Part of a small language model's weights.
Size: 10 layers, 1 head of 64, MLP 256 ReLU, 1.03M parameters.
Architecture: LayerNorm before each block, rotary positions, biases, tied embeddings.
Training: a variant of Muon for these matrices, 97M tokens, 11882 steps.
Each number is 500 + 40 x the weight over its row's rms, rounded and kept within 0 to 999. Layers, rows and columns count from 0. Numbers have three digits each. The size before them is the row's rms in percent of the matrix's.

# layer 6 MLP up, 256x64, rms 0.241, rows 29-50, columns 0-63
105:453568533588509533541483470529518443474459532553516469467455556509554457461493549586560484567495440520512413471526553457477466460498487461548531452472481484515526447493518500497510453547478472
100:548531581530461512456426517462503518497537555428510482503490482466518574575476484551482465541466540514512464503548452452492568469485450450502521572486569446544483454525481508486544414488486496
094:484488497541525440509533503479449436388474491498566477486576525510510524542555494499542457477587485424448504471568483466525501563459419502500420438513503469522519532540487485493522520525505521
102:532549455507489489490488484519527541478543529453436482480532388556571511489456540513521536542553443528465511442535503514512491573464517499465495455409561496503550533511520473507428554521507429
094:492516510475500470500490528526499553499571458485538458527495563480461479446583505492494522506499539502526505419486527424488427552491455589504545444500497486483592488538524545540456507502399547
099:442522613549495465484401488507472469509555459587464429565453499441495527524533457530544480447500444495580489492484513497459479527532564495509491510531492506453514462485478447562495494490511478
098:431510541480504560518478480521466539472405547477482506396517531524480489521528510560604489514576481440561465464529530541524531481492542497494472464479537505477497501418467463534422490514517526
107:505548532507539469476420516475552490472509600554460566513490517506513557573471545491538486429504491489472574459467415522499500480506583545490451499452498446450564475506508490532500441517471485
098:454508543439452447481496433505494545519470524426478485405530546519485515549527503434476506486507524428636536479524487494487510543522523493513493490528542468453562502542519516512434513528428518
103:422495534469528501513445460564499483471494458518464517532469494526510500507480554420512497497508470494458557557451484473463597518492483624452535479518593469535510524475499470492557444485454466
105:512521567514521442554538469442490550524485529474547542426435504471497499557583521396539557477514442517457534552500513509496531415468486445567501495488465517489477484525437517532539481498487465
101:415534521491499404476555439480546477458429490538477481515448399440513499543507506434494572492546503585507480510452506553499504487546512506495514517452543486585517531491523493538535508518502538
095:467453479485454560552515505549534511474518454459576429463511479505544539532439490471503503499542489529509494473549504446585489439440409498458519534511489562485556546496498496583477496510467577
105:473477526423487431534537468479498483509463433524488536457459516470525530426505468517455522503579507535548480526543556512537535531507415498480562566458566481502513469409504485470554571524500527
100:473482535423540468435473561530494530492483458506502438511481549517543439450439500531446483576529548518556501538499562452549515463526440464490450473513552593484470559445515525493487457474512483
103:511493548475540425556523464505502553462475365502492500505484488468518456486536494504432576446496528483573451542534518512522504499453580517531475519478528530447553533495490488482554543451459560
118:452582551484522517557486470532545417525524500552512492435490444508492486514500510453552551457512528440560504548402463537576526500493473498528472471471464456578488542475482565466505471509494548
102:527512490537554547552525423538510514508522519537499477506435474478450521538510549534442498511462557451503476439553455456541478559449511496547529532463509510472500448550552390461547441549492458
110:536540494478502481509505488559502576591468475453501522464471514515474569513577439458497551542487530505553503426478484512468499528409477445487536550476532455511500549452511551466533406524461502
098:504434554401489492562518469490541481503487449505501457530498512536503597522483574515537501529552497460553517438471555546487488490514520514462478507528440453544433496475462563434521515424469462
090:501554493537517454468480441460478422489380519493570458511490453522532540537565516479499548511519512530444567545481472455544514512395505481468492545475453557543478473450535519519485533508524509
113:502478516445470526477489556488469499475579515547453565477485446596483501493512480518574512462442522452519560553562508495510441464457483500528503529594506469465422446479518454504542448533470526
# layer 6 MLP down (transposed), 256x64, rms 0.138, rows 29-49, columns 0-63
105:509432465490481451550571543478475502490523487434433448464553502548488568438496516511447481534514542526536478521504499463454478501506548590520506420538500526518547474558542470503584435459476492
108:436499506477563489517527446591510466522489527564484483486501501441554464542512513490452569496501510526450516474475503527492376520542553535550431566486422544511507486516459502528434527495470467
083:519455402418437514502498473498531580575534501479520476509479515491515464463512512520492563567478516530508509467452522468535523420509599476480569542471525567495494465474483455510534478463432520
090:496529530469478502409506446549448483479506453503463545501562553511527549582520489427429535472488534489487549520508508524480496497528478528513545527524529468452432551434461466476540533431449582
090:511453512432541502581479540535487509519449490486485483507489519444562508503440553482515456522436492522558413551537453503491578487452536432555503576439503514552516519415479495525488477516528483
131:428480363413493542484509495538467514465484547526462559509498491518544570434442440522532466506468489451516545527507543563547512452542532529501501521494504486515476476505442503553520548520467545
098:411455443474522527607431573559482473479470497496481543572467504476480554492530505499550574486462427510520487450508496545548520481446484436521541467502581525465486497497457538489484499501526497
097:421531505484485493481499484482498434507541492604495584507438469447516549549516581490451525471481506535526507462490445525500519476466536524537490597456459496418558462482488446539518483471537523
108:542507459554466468460416547482561522516565528568503495465404457519468510498471471537501454465443456442545507532496441512485493535477467523576551420520544547516552492441486519526503527516490538
105:461491475538558515507488501520490537494473538488507496529489487406442437505557431497532593543536453470574543500478479492521486514512528397528456454530494558465444454580516540508465510445513500
103:466444528442484488493539512558478430510510512504510482484480510497519554567523454447408469441500498521431431559542566534565519503561516504520542476531522539476432505516456522433495531569481456
099:374439595530458436468455486505532545487467522485475577500441505479510472487540517482518569502523511499544453443538459516488531487530523477493527490496510490540447546558534516479413527492560522
089:538475446467576508488527514491501549472547468476479544617567491483477499477468499470436422534511579454543441473566503529496475495547528501565506462507437447474466466535526545458511519474484469
133:467506466437562481477537447515512526496517481464532529545513509488550477418456539489455520518508511527543505427605416558488530530558515495521510505484523463440467481510414420530517568526501485
093:510543451465500493555534505574487434588465431549459531508462403487506488519485427503478534528435497509540501482517524464447474510489487616516500521450572460530498498509495460519527458537521535
106:538520480465425565465592513525484454507536567516464501539454504507470525486509511516538486589531481442469535573480502544519441496473497459470498565465481452497390482521441520456470503528554498
110:488523484528462511533482445407442564421514564488528518546526535469443452540572524487426474496505525478522515479535488526517473529510467500457580548583533492477538501459409437506518501517498494
092:573533459483551475543544568526463480511444473509482439506604513495604475536438505531456484486454501503469532510543515521502482481504514485502431508534476398473468521456455471471524544476532562
111:465489517475561467546433535519488490573487432547490513485501550544490480540541459487487443509449507439559489510537467478482534472422524482467491487510411491570492618549469499523519455551479494
084:571479439570463429474526485505450459622467493490535504465506497460486480535465529529497443462563446510586513492523547517534486508516471463479519509484502516486504520488505545476574445575422495
086:510422486494528505459442465535457543525519472491408475520505528499537511453483495515448501472528467523495443496515536552511492536550551529598463575454473497451511549488470469439574513548535413